Weights of a small transformer language model: vocabulary 8192.
Each number is 500 + 50 x the weight over the matrix's rms, rounded and kept within 0 to 999. Layers, rows and columns count from 0. Numbers have three digits each.

# layer 9 MLP down, 384x512, rms 0.0662, rows 272-380, columns 384-511
566472587554410567512514497530539486495468513496545441461569597515456434494478488559501473597545536547474405398519503511514524404403415411546545501426518536465530446458385426449561487553535460508379503482463571530592526472539462511460435545397422488626536522372504595439418424536484499575421491500530540445595574536539462526427482497668513458492557503486464477543510512513483429522632
520395564379463549501499530480510388554495423507521576551511492464521480461670519555520543489515533516442526531479590535493416490587585573497621503395481628521513520460528477488426527514450452553493546378491562469527585482544521536422503580442522536544523482517509504426450594517480577509441536592518513521582464461433446477534480501454381543447452542440538510534515523483518552431500
467453602450472471581602504461374529469426482470564515544491498501556653466487572452513418531526346448474484555241480552634643566532421622489413472529531459512514511502539419460468524581441562570570512611455464454386551605424496568488572625489551374577386446575469525479476503517509429583520527352435485574414566343584505550430510362412548557476463561341480495511514519526555509486450
520473488553513567410429472416478573580596421475487453526467517473480499534497529481415534503511514483512438553498538506429540511537557480562385461458487503533504440404419498430502422521462505414570500540405550470587440593462401464463383429551464392446581477478507537494438547429465472473464457475447507466528529448530415455548492447540513509529454558553506444569491507512479520503553
487531504515440523550488510513504457507427465477522570491475465587547483538508485560522527573580541542485533553479489477579460470456506542503476513550461529494490538564504489438455588458434482529511435428582481482452516524527478473459448474453525505475490483530523415555449490518515470483513531459499521540448464445497548483517621505468465544441518515472440425575543589462461559542498
493541504503491528554555534489523422515488547481464510457507535492468475546456579482508596564576601518532517516516483508553473409491530450446532602420413578517518417465626481482495505483470453389539481505543598561560471481491508537484400450486551467564476516456599538425456497569556498501554561469592572454537473479554511563532494403547520384553443561488440493435455406544536629436532
415416476547509463462494543526487461409472433519492465486489484568526539552428524550429528473465424541547470490534548544504540559535477422461537468510530581466460482498564505546528419414498598518547484490419483416463486438461546527473556504518465543554537499494413429570524480549600511521474500542495494491481495549511476510541467556555432516510412447511505495475478547476520444530580
481468506523493429496492403558461559475490503514529598504538412420501454421556450513484484542484538544522486467513491486492479562549530467465532499495572522473485535514471429544438455383483489503459443433501507556482520495503558550467536466476437490617475508432474506568499568534510622527561578435561523496513483367464573501553434488478540471506513532474443488563481520493481394428497
518579531568478573423501490479436439424512502504394417529467397496517571461493489397449435463566425533506581496403418524451499533492542607585493459435506473588497560541461495446544420354476426461537467454521590479518400400510491450469409490540580511518544429516499546440439505541458460512530521498549592487464584390460355436626518440494484511484480457489513480536511505501521521556435
500574556601527441589562430484434499464637458462470408480435430605461526563508430524496417577485501473508379553531588549586541474525527485403503499510518443549538536577643505466523608449427480524510539561526460546433558569566387563482527514521491561485489550550475479560427506487557454497488501453415588450493437442617541494460559460489514569468552450461528494605547651473513479525488
515525439521472403490468492455534423487513501401430445494370455529494404468458463483580503479478495437494519543458419470482496619509466467417531465474512480504618482535561531458569586539479521447592548526504495511529534493512593601456527629522456469460486494528518619494562483434495547495477478465532614539506522545509494420453473509545450534421436459448620492507575501485500506449502
472452508552448582470492571471423472572485496547516449539432522445466447541510565472515472427521473549420539482449561579549445468599582406572494479468558585459537439484449467577642501441525552432496375533510529545472492511510458404491494456462498547454476460586372458480406401499520507531579565477533471446470412481536566459550560423538580579524487473499502473484489444494499495569476
445502533559487530558462523557523518574556484475538484477546513477452528559381548499475424558524488514561505535463479449625534588450506506391439459504515496401447546508481525492541471565474535454503457541465371411502520489504534542429529527546441473488534440432510620549492460588570453426498437580447474466505495537513339470549479514532451522498417567532587490466525447489567504459411
401459461509521537515532428427483553542415452483495485471558489453483353381456537521418486434513600549612498526411509443526501542540475531486508461567514519561489555531427448491493492540532495500482548572434521533517381455496435482568470536489576595506528316418427558472480478539478527496559472469532449473462492545530496452399578541582439430495578642527489511436477515472571425525424
402450528460595595417478437547400525534444499493577543516500550535472558476508585395524452533549567526514467482503530558469478495497507433514539442580480475558482537476466466517431444456550602515413499443553517437549512575510572448418457557498513550534480510517539491429500526473509465506451464490501489482512480525579454463520492505554477618531599574464480535416487537517405408522443
487489526445479468534529483534495489604610471421455501603466481450453372429532543473510577492544515548475481511522473460540578466495501370570488660519479596454500481510473487479405472460530446515565490544486523565476406448490499481592465502513435476572544503508473532504460498507472538556409574530490473506408522478503476491527470495554505450509494403462497483425513613484435484437537
467562462469552425634564480524549475547598506477493498543563488524459474455551584559456542445507451349494556482469490420513481470494449512469446530652464460486425639531533461489446298402418536451488508518425467483505483580451537497510517554589464457533456543476478525497520435586523454543544508380531423527406542500521569536466478426428550498509578520465593515502538512511367522589487
512484476404494453532534521481473453448485470544536503460591434499569473457445481481533484480369398497565585459589491530453456515467465517420599428513471444483418545461605487524526518554504522473437586552544417551531475447500436506615473547391432448537471520470486443430505401499595393446512432447547525407424491447539439501400443554489485547500566537460450438498454493544529521515487
487520573357467427480516503443478533584559522512458452504510496526470539576534507459546502518462500529585507500531507480546493513503462531429494546528409464490476437479453501435496461435466580438517420496463499621574430370549518427506433549583472641490538492475502465490506564436561491441491519499559448468610449461473536517535509533446634537500594566459551566652503514487490425521548
475439463495549517518428495525476578400560477487532403519526635490500570470569475538543510500525468535431518444413466678502592549496467457539330543473481512488509535497481490527546484481449524475490463392467508511509512540557505530504477494557405472599596498458465514479507489533510493584543426476448533468500429563502439404529542465393573516477494522528601472409496587466474587509461
558463369425512485494473536521393547451496527568522514592584545463529512534486562457439455502486512322572463481476558483434544491479473534532390473502533528469439588525465452483522466541484505512523460486495561460502401520442488432550564534550495569562523475513488549443527470485522409467429501515504476524531441454553481439502501521517475445454493409419522407546484497480549397552475
472500459477544431465491473488455418592562478461506455444569516454560494457406496431517534424500555457442513467493454613512506563496469470519514505519556542457503587536516462507474545535551499515504585552476494496448521467516482516471515497537450482479574507477538485469550503533673451482472522509528645436484541537631452493471505437452569569495597573466536525498538415468531465464382
606462496588516523622548504480535492508423471495514502514485479441512441489492541623558516496520476505501612513541472538553532444471469449364508510595497524387565443533524554492526450558539481555453546491425480501485511457473499611506602502435508541524469530473469489500523467458491586504478440501474541460498452476461501500582480547484452510526507521572460496419516502491490583622403
493428531534523423520477436553525472561524479556515468518472530457530543571585433536470514515528454456511487484569610464509572512540538565550583510498513509396420349523477426499554527479507571457526500544379464461546549590435537548570549530435463570480473533534435471512459466530587505528504583491463414513532537564501506525531405488505537453476553451570579526481467486516380527484564
533631497442511457529503419518521420456495513517558534537442396453483455468508591578380508499463497492460535415597558462561381446537484621490391508492605543445576525503491441401462516575499517534571402410548491445470557564451546545587449456538525578523558517521475476471469459388483433399621521456516559561497528454523470479527455429478473533500448536513412540474509515505605381535524
524461519610492560488565534443537603441456515546497435520555655547481427566468475445447517561521520570556515533471462497607569525529536476462536454407489483521568461476553635545457569545383497480561547447573621463508455490486463518426427569449512568568479495522498534575429478505595486496518527465464436454583473520411483520450557448470508430512479544587430518489516469472530467506389
582451532568458550455561497572500529470576427583481417562424592534496441465429517526480427391553499491546450471563497394449420456508496430523451495551418587462457547496489502509504525540479475593517503541473483481509499517505492469381478505463448465484448433567475561523561480538394542488550514541435581450488411463502437486521539427532617452475440556551492487524521533483459538485440
507458543512395473474468430530527496457461509483430429479527512534501471448584505449500473507488481491443534601472487347512523500563500637510578493545477413517477614495463503502571432519558589463563452479484537547454508504482513435513498516440539439564517506501538597453480582517475361542507430503380553496486499457481556523580487610536470433495516481442433553353472488515529437445446
555552505498587490501440445429462585459469455562444627590489369484490457472485476471518522501590544552439538511595491442454495539558516450488547569456582449563476492458568408583476485570523455453527431396403544587496508496527487581454498533544481486484537565456510514523452466561478492582391476488477388461565419534480573425597458422469410453484516513528440509483462487500453456516483
512787541597541584485532496492576493473606452476519552571445486580567639565555549402546391500497564521504493375563545526481484409419490512476506548560399451576509405519529539444477541572508633492561404498517460527446621537505618576522584523572463457508390541542491524466533526477512497508459520585499491553430567524434575476491550429482427562401554563380545457527606423395459451512559
481422448588597461482492557503579449525561470467465342458573485427473471452563452536554477475471463498468476429574455379431614501485435424468358528536506529504560495452458541470511534452560540402506591506417494381495538590511444458507421506489507545508467494437450461507466524535545561543516472502551486483481510500506431455447450477526448399513541513470582548530512432442527513466508
594497486530421507580448473538443524480628446533544501516519457505531504449535455497574484500482640434536539507461475522469548525507594391498505517496584523481504479516417490520560510513458538457561522532428638491492506419544403534486524498490577455494570551516431506559418499529557529533467470488471465486544538501526507495436471455525533532517440476504582538500505522512365464451549
504519475479547479505596509492462495452477504485533426518511506518518480558532442503479443465571542469477494463540542480523495480508451502480499526497488512501471501529477485552518463472478518501569422466541492411479513511489562462485498511485480526477480547402412408493493482564602552423504566542473483518579474563385479488513522423439481596496483490622477545566486492536591527526531
510413507487615436428537423478466454564485499458508468376542493462548513527418533496512471411495511518545507497466549460500477549594484548553409604484521526483586360520504458560474557439548496501613480554519443505530483453515489490443434559513486552499426505467538510486477474505603460442605567588539458548427492496435467409478620401490423557492504528514555506499524514534505545446505
502504505495504541486613435562428449480568534488491603461561353517505614437541509489467542515572619451485501547479459607458431504487529565578521493466422553586466475522455547417450450569527485495536467471564498560503484502562466504441438402447448537497492463480465486408475503556474461369406472500549432538497493522487509516495495505488423524469419500515533484522511523504521466508522
480472532408435621455564387448462483382461485461525509593461581522552573426522487487466496477468427565480414542514490548435498476497543500579590482562498568609449447421521543494604450483570502570549413462480577516549527429448518472508548407416531470582524523473442516537404568457436524428517479540516543504599431514494439447417459488529433467528516478611448489479517507525458541464580
576475513466524498512475505563511534558601562576568481513516597540519504488442508467508571464585452464568472512497538459581505541473507450522373535410535498502448466508483529518532437522522571447478444499576544525485517492447578411493473586448591522599452511537442409512488400416439506450468539415425444464456464499428547396474539562525492431519558470432515484555508590482420506460520
574472515430451493544527529448470577479508569439552571592474432609549446566473414548527488647507528507535501525512556443434480577535482511540522499497524500459470517579492473410453439503505438491533517516533557444622484532550450430546468534531517477539459415555528449537559522497522448580530537498449403520443473552537436487528558458510526459490501518544592388564517514498485556498481
489566499471566429484482520532428464572560474593500525527534509509582546438510437463577542605466479498476523550520507514461526520430455557522558518574519487545486517521468473467474644527504623498540461507477431554585523470460532520507507454427521487533520548549569546536502537489479488568623419472579470530522515527455529532503541450469455428489469531478490425520548532454496466537543
530521465401644633525510560356553572544501463491576500503519514463552500488514575511439428601402547467493352479435453602494496501506472573574456467491405516366468448497516502554554412433446550495583521489517560493486489418558500469479533564401494505428517559535527521477476495471520522471479416511471607441441471499513433519497437597533558402463425492501560453449514439549554605460513
453561468559488479561483442483428502512465430500435443515575492508526499533567544567514517502449474403545483546599506399654438455427460492534520480532545532486524481498510436520487536511575489431482504508604454441466491475483576522525473578415495490455419450557570449582505570510525505479599508591507488488535498576522447441535529466469431471488433491510486477459516505450550432549492
534499482526497580511514553527497487551513483480475542408334442428512525544329499479405450450490521572562641546519566526429514530447371627488541514512437508502499533544501410541474560380577502416453498449438468510554467547504409439588505487443480490486548574490499513560469606584516536489495518459574492505595442490495487585526420473557560562481509517500477547483520549477448403471506
535533531617462558456586523454452455420546503462482589484573440458469394445489565510510553487569448521585505478538564483555533569507508492488567538498518530441597518541514495403500465482541444434590490478537456494545539546506552498575533442499488431477556487568545472571525470451531414406412389454468420509476527510533457489492522532464535517470458497582580475499515465486514571525452
494423449473441452581508514567532513465474535588440569676500473456467471502550502505508510565450557514531564462564490507432558580521446503406505555506517541427488466540514455362509611570533479476609500472557543500564526446471403436547477419512583542548525504479549578504493397490502494496578421579522442435613565576517569390459531389488510516497515534531509524509517533476532499437546
388475440528493535508523537514445434509485482478418555431483433543525429537415467441429481495534438525471523591476449371623555519510528401564443545468467366489542535473490451512540591553562502483516526530437434497409544485462558360544476499457510482543521428505445522472469433524479551554431435521514593449462489438395470540492528418450405587500506403481372548569518469449514493511486
522516422469473515445450530513467471432538551480469530551523511483493442475528441550490588419419529570543415477377503525527491579545491469443487436497472612508523472452550446445549589507525528564513572485529512516526452477518502551497504469506521513442453615509479481385522586492557505564521553530572496496503489542442493489437609501411492507523461542421577487440502557497526493537489
438544463494505429512529474515434468470436490528538469520457513563400560471498493420533495499490483541550422570495369529539539614504539529470518387487507527569469488440450498463507479558476474504448431518506502451516470495482528495534502548444445497505497478472448407465450618567468478552458439416503421465485549477482511569509508518600460506468493550449536606451501451428488434576472
441568404453485531504476439413529497478565481479449583543476477511493543386606490533429569492500501591553522483490523577576572410648482558509503597475419444428469456532491537428459587562448528593512596494489501527487497436476578500469443475495512547477543473477481494501507475504488466536487448503507462456543491411471425520469527590438558434496450421416613460541498603571457441470486
470501468478392511550495511426418480454453497486524547500487564477535563490516525442477496523541613571536573468436548450509560503461552515550479465591517458530471537515534533592513543538590480475539501527450504403585500533430407436533470624458464559498463546519504502516586416511486441604563501553521528561407419468501593493521535512483463510482503476450482491531507502443622487513452
477607494519533426503525420412504471554548564508387503471534530613446544571566597488473488466565431442527515488539513505611430571394558496474427406452456541486549498435583488517587507516553562524531560531534516564467414486500496468425585530361532527494431428551496514445551575461425499558495577443564473532487534522490483528459501575520444442474530412482529504444456439562475481491452
432462459580520554478560506518550506446369487490463429545375510534474601584542518529562592623466518490567621522503485448498430506518381481425573530420483548445518555499428552560517502536515392524440494418511593545529495466457470429459506538549513461466530540636514533548440524461474493477524524613503537512506467508428469534501529508484479542528535486638502525556487452510452453593583
537451436527510492483410544455500491487528499498465464504491502474468452454419473467475453468517486538513477430514421405510345464521455462510501425422546542525580552504371561499495557475571414526416452508625573538520539556527438478589505474401503435542525565566520516500596420470494534532503479506523517465509480502578438534450502568517511457509613493563490529523484402545533497547498
460524532532543493539645496492575545504465466458536492460536486492486560480477563473489513517453370513487620585440487460499448447577536483524612481540456500373490475503525471552382474520517567456483503436582569454515583521483537526424529580479475534538492545440489512544454406579644463491528506511473516490465461429420548531543561531563481532527537486492432490455496492498461632470531
433483481512520511546537408486419397521480460553459482513538448446531574513506494524443476494547505514529508464423491512480466493536452496425467510472489429557549484499523563537404498551595530413452447506464514512490538461473503471474527491524451470444538564582440421499556502492552569469441415517441479560494507486523544513587523455515489435496496445524525508505500405505509462553549
547488507468534508460504511571549526491529502475570509508554449488531437469456430467503436558439503469508461568436529426512477483544567587572582617529554486474469518498547503506619508531517552598543454500586458510438489589462543494408475562548480485527493478592498444491530487477370430537517454475516505445452590406472538406509542457492533413583505492527568574543457480543591503452527
556462566562500426393468451471496517592458468486478505426524537426505516607461487441476551421495552453549555554501503409513465447579497400577535461531517467452417503546435535436558462536457537459530495483582520496532457477538448454419487452576450570467503518494525502527476522527487464463437517497443511583591472507487547465492501478506516463448540555495427482540525513509533489429539
526500523429499418457431489517472424506492510452471404473625415489479514514483436461448604521515462417492517475542495488439456507501450409411411505526484518508481488512476392454542435445435521525488509532478569493457522465499556464486478473496547478461473532505528498509468539439451634598435499426439503566496458515542455564391559398476505491468477457572568521532519531487495554462592
445544494498540521548496483522526453506521583451427407459513505515549437584483459513476555474402588485455420515514460513492501456462515383521473475547516480445496544495503536469461536451468484520431580617479482468444531504575493470488480547502480494511439466460452473554567455505451519514472453504401494511502492505474488556546477608551475515530512530531506524485479415474532519572534
472457488431617491570542507483537537460453407496511455413550544438554483469500548510457524563517455474463489472463472397494552528467501508549445463567524451560495545472495458460528492482541505475503461494507514552495459504425521483490549415471445404450456474471532581452491510485448477449518542447448472506421500429521442495469449491374450440488585451622506450499492523497458489481574
569498463492537574530487503506526475426462567512479474475613459479529507544414598556559459478542570493486446533400507531516423505528567611531473587499521550501541566505543459392545563516506433434520441493563508492436490444515416522523460527526489516494478588502559582431505479545479443571432518467474590479597554394429535574575551452498519483505559573401544464509524470478508459466504
497433478561465512484515552455418528485483432514448482420470527481496441533499501566513393543567548475604547412499487539538444533475517587482542496529582568487510478504409401558534479512672595525495620491384524587448519455515543494477499466478502492494454462364416528484601513463603449453534512497575451511498483502487492458466511431504518533463459554444494509504522478485507500576523
477612558528508493496613523571481500487566476434539452485473542543497439434354429502482521549463496448466566561562462474467464509487523554486632519453575512507519426497533456468482520502532445428514453558495562443528488592484489433560487471511565478502514582501460506540502479524466506495427478509528445515582502551491491533422546395510495432486488514464561518521490407539493532538561
508548506426444528467516490553438436533514435400557536494511440529472489467485420493443559527521454529451536454446461486470550467490568497516431451548487458536493549486405532495517523478457446473521488480558466511511505496479511476590552399574563412515510551532567530528536552451465458485513558495540505446570467489532472530461541541535540500504471476549478494514513513436484511516418
472563513489519498434578506470450481504493482483522371541527375496473462479536450466445489454452458468373482522469530488536466522571476468437506482552420460518581468471494486475591425464532391371530503506428526642518530438461509491444567463522560600431431513554435413592480497463490505504481589474543477476511462523520547486509583434494488544489551566457501526367490533451493515432545
530507443564507455523514464525492531398447460519551536468528455467422485503491483545472466512547493514598489492370544470390491554456568579539517446575413485540494560508473595447565508530537526513479512517534500488547501454465505480517527527484480447522525478416526505521376416473456509482517403569500504524515523456449565475490450492456502447488577518476476518537474531529566488553569
452441470507494572483434537498473534519434445516520377521432540553460500486569435502536543531492525432521536507454425538479524464478523594514474525520536548421527489507532465450512472566530442533562455389529488537492532461436506458467529541543461688468452515453473408487404505445549363451372471500477397545480489482444440435462497492450569480480433379413505471549509499464552558497523
357434476516543485482592553441558500509520539455509417483436417535535495529508486463552360444453507551454515497483522478408566491520527417452438483456475472498460438495453521435554500478484482517580444582513496520417538429518485512525514392513519553534495384463552525453475538463579543404584420550537424494536520516465530571493475467537439609455433393475522525398486525489521468423508
538575474495463524489533446477464522512527484523480415576538570451425410589459447519455491462589485468549575446526437478489435517494568494494462475433604495597527457455507437495424497557474484481536519497533470510528531604463523492575474566609526481577487424559474517583443530485546505469571443452511553502591468508506528485449523480513459468548471596546482518439446517574520505548450
477512531481577474515537438578545506575589499509457562500489508433505447509554477492488544522434555577475565386529464503444513462504467495469610533480561380476446519561526463614505537489490512571487435540491522534505496483570489615526473449492470476587430598495501506491512473456489461491522468472417503486438486433488464508501534521435577487498498560546547473584538499473516517536480
572588613644529461495454507484398546540526418504500503526553432552578512408516485508525417507531422446496533527563423545578465498519382549436539449445523465535581482502424455518535511514522554537424390510461556491561507550499465406484503432423561458520479469477534519462495471467502535479550579459551477486519524473495466482437474511495476449518445553515484471600460450539496451582614
529494585524481422553550451493427528560478543507500476481499533475449512502524537455523543526431554531472426461386526519542528546497569485452527580507492555475553526478484416552560510436496439488544637486624527498540444505503455515520564466416439471455512515410476515429548475444510490535402533463515604503487497528440509470520476513613520543553524564495451584525445547552467539439474
495467468527550397512522566585512539520470484600505462427530551506467533453483467517584527520528546544528539442545573515480527481505575523496500531560529529456541590446475543611465517471548473479489441379532548468408482491445458471540511517404521500547487491527468491430446542492588510458613422462546507446528539460472412488484430508486496487507467440430581537622502468548570452451481
536442456508382496546321539485544467425452469470494468530516470595409489453496518480486407523454568525530452435531414526466492456455495436375537550508517564512534383429559543474498443388514596512458604473378525495452528570472551585564477570544489564568510482474466483491476485537588473451488491455528499572516487562505527436492509423504528527476531524534461516540529587577390677466478
525465456511507435537454504496512480463445512526501533578566496473497454450535458519500478510602617564490581490528463523400480466536438469452463569480559546469508422406392554521486468531556532524584456522623585442479446556458511432498393416564573408445516450470546474451491551469439540528538500486467537451587377553490505499565425512434538529517419498456704586489473415546475607561487
530414518577400428564530565496550524540457523550568520527486476489522511512491562453467452538534611511483517487407551495494487541518480466419473481498492466437448484484597502506540437505448537488518476441559511492518477473529479463436422474539482590523485438571505541564435536537450518593487498429462487474510467502444514555528520569498541504514493516499496491509527432487472482352436
509431538492540527472516486495380517477482493478486457553507546507473517419587448531526551470588505522473468568522485527490477445547464423445474622559462400524502526545495462516526443517474471433556495445503459432517469501473464485478542498563501509526470600372490506465409499505495531629520511526476467478533486537506523464451448546535453509537452473468536472542521500465483489472508
425532441426499593575541464419507463539405415478492492505436522531470456414523540529567588576517451557450526508472534486470525517564456380455451513509565532480507504499569508547485519554431494581476412607407488475541510498475471499523539431560506457498478453600475458578493495487511476501544497462465589527461610481465499492531557544574498482491429577540545486477512490459497643505532
542566523486443482529624555463459480590588509551570490595477485569469438409468511476419479486516498521451546412456536480438504566520522483445449435540509601395508413519575486482416482490436428491603538472482527552567489511538480546546542439444579585453489600491498471462485431489388599488431436438466513438535518512553522474473571531495457523508482458647520549617525545472528502512466
520458477470440528517521510443497482510491451469553436547442464464522556595513516460465472459481484459473451442528475477526462580518507513462498490481485504460434556454333484474546449599547604472517528585521518509531502508543450494487583537493491468454564512469549457423502533472477474468390497456510473457475460483427446570546443553528420484470439544527543527530506481504567473483474
633516614517528516469507526432507456408525465468559482476500403549541623513465548517459421499589515437512557514447547592427476471472557438442422502515491444547474523511423530504472563456567516487498520430489540469522608434642456507476422503451518490516445473476525470507556524509466494496497492508403497418579415480421391495532418479502530533459477424541553496491514507474532415468429
435483523491438521521536448462455456475430557500516591466510448506497551429392478576515470499495520457524529479490573410544456539575553539504564445641548496540491493497516521405571482445379535484475562490479480548517533506521406588546481467559490468480469565468536512561530472455471443480568494503468405471524499455393512521445568475497502454490523459543494518479489554453570415482482
489452553527505443457459423511487450521548430430419573449485477443534423575495477485357528426470479395454453600478485589498529511455520461412525523476512551534499539536546426407475472519489431488489550598516506484584502488555398388465430480511562505498455449432465520490464632482467562392515498505441529522502526439494396496519509565473485451449509488414458445439515576461420485468516
456528467468524506557486432459558457513545524509526539456544499432513543531429527429466501495498544512491375383500590457481478496468526468475475568532559503503534522512478498477508594467388504507590573579420389400454487586431479485541560504572383494434427461511493378552531420532649576496483525465458437507524516447506542471548532550496543428544534383543443557539566442454578511457527
521557484395554484515517539511459482497520466472504462478420462499448485504539491506454594592451466530447506483503599447433508385467473459503475519581534568439523454448474415590634518541622383453600450484473516560482445511541503419613598616522421499533424430483431501517377449517560462533505530427468480528471404517498588479506468383455534557516508417532515426525572449582466502473450
645548515490561533499419456519487555410556465423519460526508522529478480481444431488507495486532480508480485540500502348471511423527544510429491526525568554546458476492547503425517523373511544535498587496499453512552566455555597531538481491525501458524552582478459593491453444604460460418577536562549557454609496513527547431542559463527415430457455473551416524425474517484503526535375
487467479475625591428574597437511510455460545457584519488450582530448492479442398448452546459491463566422421517369522546547502452542443418620566578640440536551407588507399575596440452520437590532465491485466606495508584589473435477565431444492416452512595543461481495411545499461553444434463446487474553479434404417499507434565492547520528440515504545430493490579464511525418591494564
586474635546524521476494410444546459502527486465568532437478514516522497489422470473548448602479462356549509412502539542457470505486490392505561508536454408406493411544452500524466433571578513542493410516542492442467487518484542431515502541468492508541544416515631470448441424522482530519429485538423636518399469525492501513434457576611553637500601467473490476372533364538487531501535
574444479457518510432525458507435564613482462550540547422479488462551502532496510486490561507462534498466424478432530448462489519452475405475585504449548498535505529469461507442554427495540527579462519439475579437546463564558407521593604581630463523409606497569388511487497570547573447397498490524427410519455487454485566474374533494553379476505474392523496542505470492500587468556510
559571470480409467473467596566573550509537536496355373478451478533482546316374465533513525489485488491508414446448479588484467482463489489509439504409450507441495464547428590490418431542425442428507540453490485380426564407480469527585585449455422446441477426501541481568541486490488445399545493588380403501528533475498475530516539517593385473504493471639495490588509481524475433515510
494476556430509463519525464536481487570461491467524430551413523468508444495490523669530501478532449474529511590550538424530409461512512377514594461546513589443514552554520466482554509509538479563453548589588533536433507520455492515476545502493520514486559494546451554536491555461532449433511516509548508526511553487542540499554512512374533432497511517490581487467519405483408417452463
536564542481580503503482496514463513498549448528415518505499597562520492489509645541473508439525543526500505630543552572464456479479560492577524465483485560457508453496551468472456632529439447465539512513551476490527477538511441505444466516510509466584479516560480484481513454560483480453458506424474505511535424510535483495488500431454469569497376519538543475522486509529467501380455
515588503541584395499536489503477426465523473385557516541473401423575468412513425538428531546496530375495592498483441533527537487434570427429592451443481501587564468521499545642442474461531397471410530399523563534588499604501447552525378442426480537519501479518524527574481495423515490531532509628462485466535496517567394546525503471550517528460608579524550432453541500465417545517471
489496551492551490534546554467549470522442503576454602442506377494479448502562497501472521497569509386504476507497489491602380497559497491553486438509427533528537458422466452515392446493507534545462481461568486471553541536443458483577589394539501501561464436544554480501389465537521527510446482488584525490464524416426535523621473560492539452511489545492381517506458594482480498437498
365376475463536552428578551419528534557499510464596489463614629583562547630488443518501503455548562498428596452527565485570472518431459464486528445454504494508504467558526498604549510685442480583481438486586399430559489581447470414517441596485567528551492478524563521526393468433539474511590434522501581507527502562466461507526670472553476483447478464483419483565529449526508492454466
482501621508605539525439395553463544549549498498444543443511524444470497548512550432482474471387461521464580472499614559507531526465474493471508481508421506430431544438642559489542432577520483523429461448458473473447427467441542496464462588549515478527474415479500510552505450589340410534481531523521622579529454428504463513521529433508386577524574484526534491562474469492419536548546
487448539572457429511519511415579484464516554492457544632524416552527601384560511453468513640521497490577493551457567519523406426451478480416497485441511500565473476522507552513564515533530543520530590599511405472515459508458507504403450442503545486441508564570470485572532532462455455507430528502472549483489488520492536532471500539459468523503494553503537473446508521525406349402557
494476525478463507544447543495489477531430580554603529534434515529511551534485427440496577566561483458489505558426485523428598461469555510450534536530455448551519480506479400558529580481467610581493478404475428468482503515507474482466530515423511517548418537477485484455560499477546395567462583403486455525507576612589479522478389507500511432527533453510561495543456560470509449382520
530420441541496553569515498524496440554437500472508425575492576468533509508472443451547506521461486480514524441545525529410622531518459522358527540483578573476492560517506582492555571437480535518558547489435525399476511568529537545463559466474430468462459522528491432539554453538544562498555474592517495448535574430575438557403511433477441468472474438494508540448510429481538551558583
565559485575495510494437564431502484516403469503513494511488497497515448420553456491461510499566525410543480557569546585495457508505465475537480433522501429523526520508472461493543479489480543542410444483407544583486499460595530507593533546378474491556575543509542491501500541389569586600456584452443436492415460504480508536498521493518554509507598536534437471519499514538488521528523
529468485532422517554496556558519507560518527503571543479587607549526459545483525542518558560522414543494483468583630483510489541502438439542570425479424570388535574474449461580471519543481557583423520473526524604546586501512568456483535475394438491571514513547545468593498500479542526525456545517438512529512513561638451518457467549466403417505453535584521535548507533497459658509459
389476624546570569493526556561461451502566488429530533403490615511442450437499496491571622562453427552469504505501518416498488546481507456454510566567462501505573610451483499591459516457531566526527535550499435561482542673443449584581601567590492515488492417503410539533559505528478489580433522379454431496539508430483495445494460522480526552485618443509438472433541418516488455499519
496525475577594499533551491625483513504503502544545441531448588491421544423469513424510574575441426439507467508497528428461429430542560439537496456497451485525451569475542522486483644508487488510505396446491538521515564536498615587542510504397437561522493520518520447483532472505462559537456459452507415432442531502563553444461549483480568540499561527359479514499469597479581495422496
467553461511508455519479450492609528482475507504561484533386416495505491517534475506593514503527474493549549468478495414470555525415497506511509500511433573510546525543460578545477474533470476547437407446486521460425541475515433436431561579524494583469466461507565557449472518489466480522473511474553526551529612458534560440468520508483516440472524465506505440622582454481470511493544
530534550391464397519417502575557475514499503418515417472552475547505525432502533449398578497604572500533511584472488578580565483500492540555409579499492471505495415548457544468599561466410531468476516486502469487503516466531518476513444480473502503454438476546564507451479498513573516452541488478490575530589481507573455478622524490525523486485485325445552483559521487492502471480549
570561504493462517534519505568425559538488515606458604504469500618554479521563448494476582515512472547447431412484479547511536512482518548457529520473510515512507524473479523464447499421472502564451535461537530390497590492521579575489534481529445429437479485535454540474507531482483563541482494471453510517595543510538485526545506476451566546517483560507516510545520430438462508478514
484475492476491422547616484498448435652537467465443487571485460507491472478478598457583506524505409561504451446573478562502500445436419476576487560496465462417560484504586441463563408450608477476453524569457518560514505538521462525536537524487514436425444508530498464493580469486467530537516513474467488533479417495508550595463466542501552424467512561553527530538556492483492528522462
469498515518605449523496524553480457504542519504502582424590532510574425469589424449442530526459473460407543381516509488513547490449507588508444535470549452535500558499444523471551421546390498535491529467540455528500516509462573496512541462549470551493472540508514530493491462523492520548523480460463486434473476498419425522508598396374448539491427444481478461480489431516601476559428
512444509398435490462429452376401548400423472474454542432445495496515484534491394527555556551460491495549531608549491529505468494410501466576489570517564527518544490487491543490437472369625457541508471414576612536438502414506453471438559547468603438444540538480523523497468450469418493459474465482549562596518505545384574525505466586590552529503434482510513515467518546481557488421568
553446475461486416532429539438517512499470467457482490538574486456413522503464523569540427541552517439477464547441490446459458375539463508480454529497489509536495496517541579488519488567476512428534495484514491453528502528444569474521530500547470446469622553508536519432441479497493466385428502483390576526492644512474547517484466581463493573513500440374537514469466607486599476503522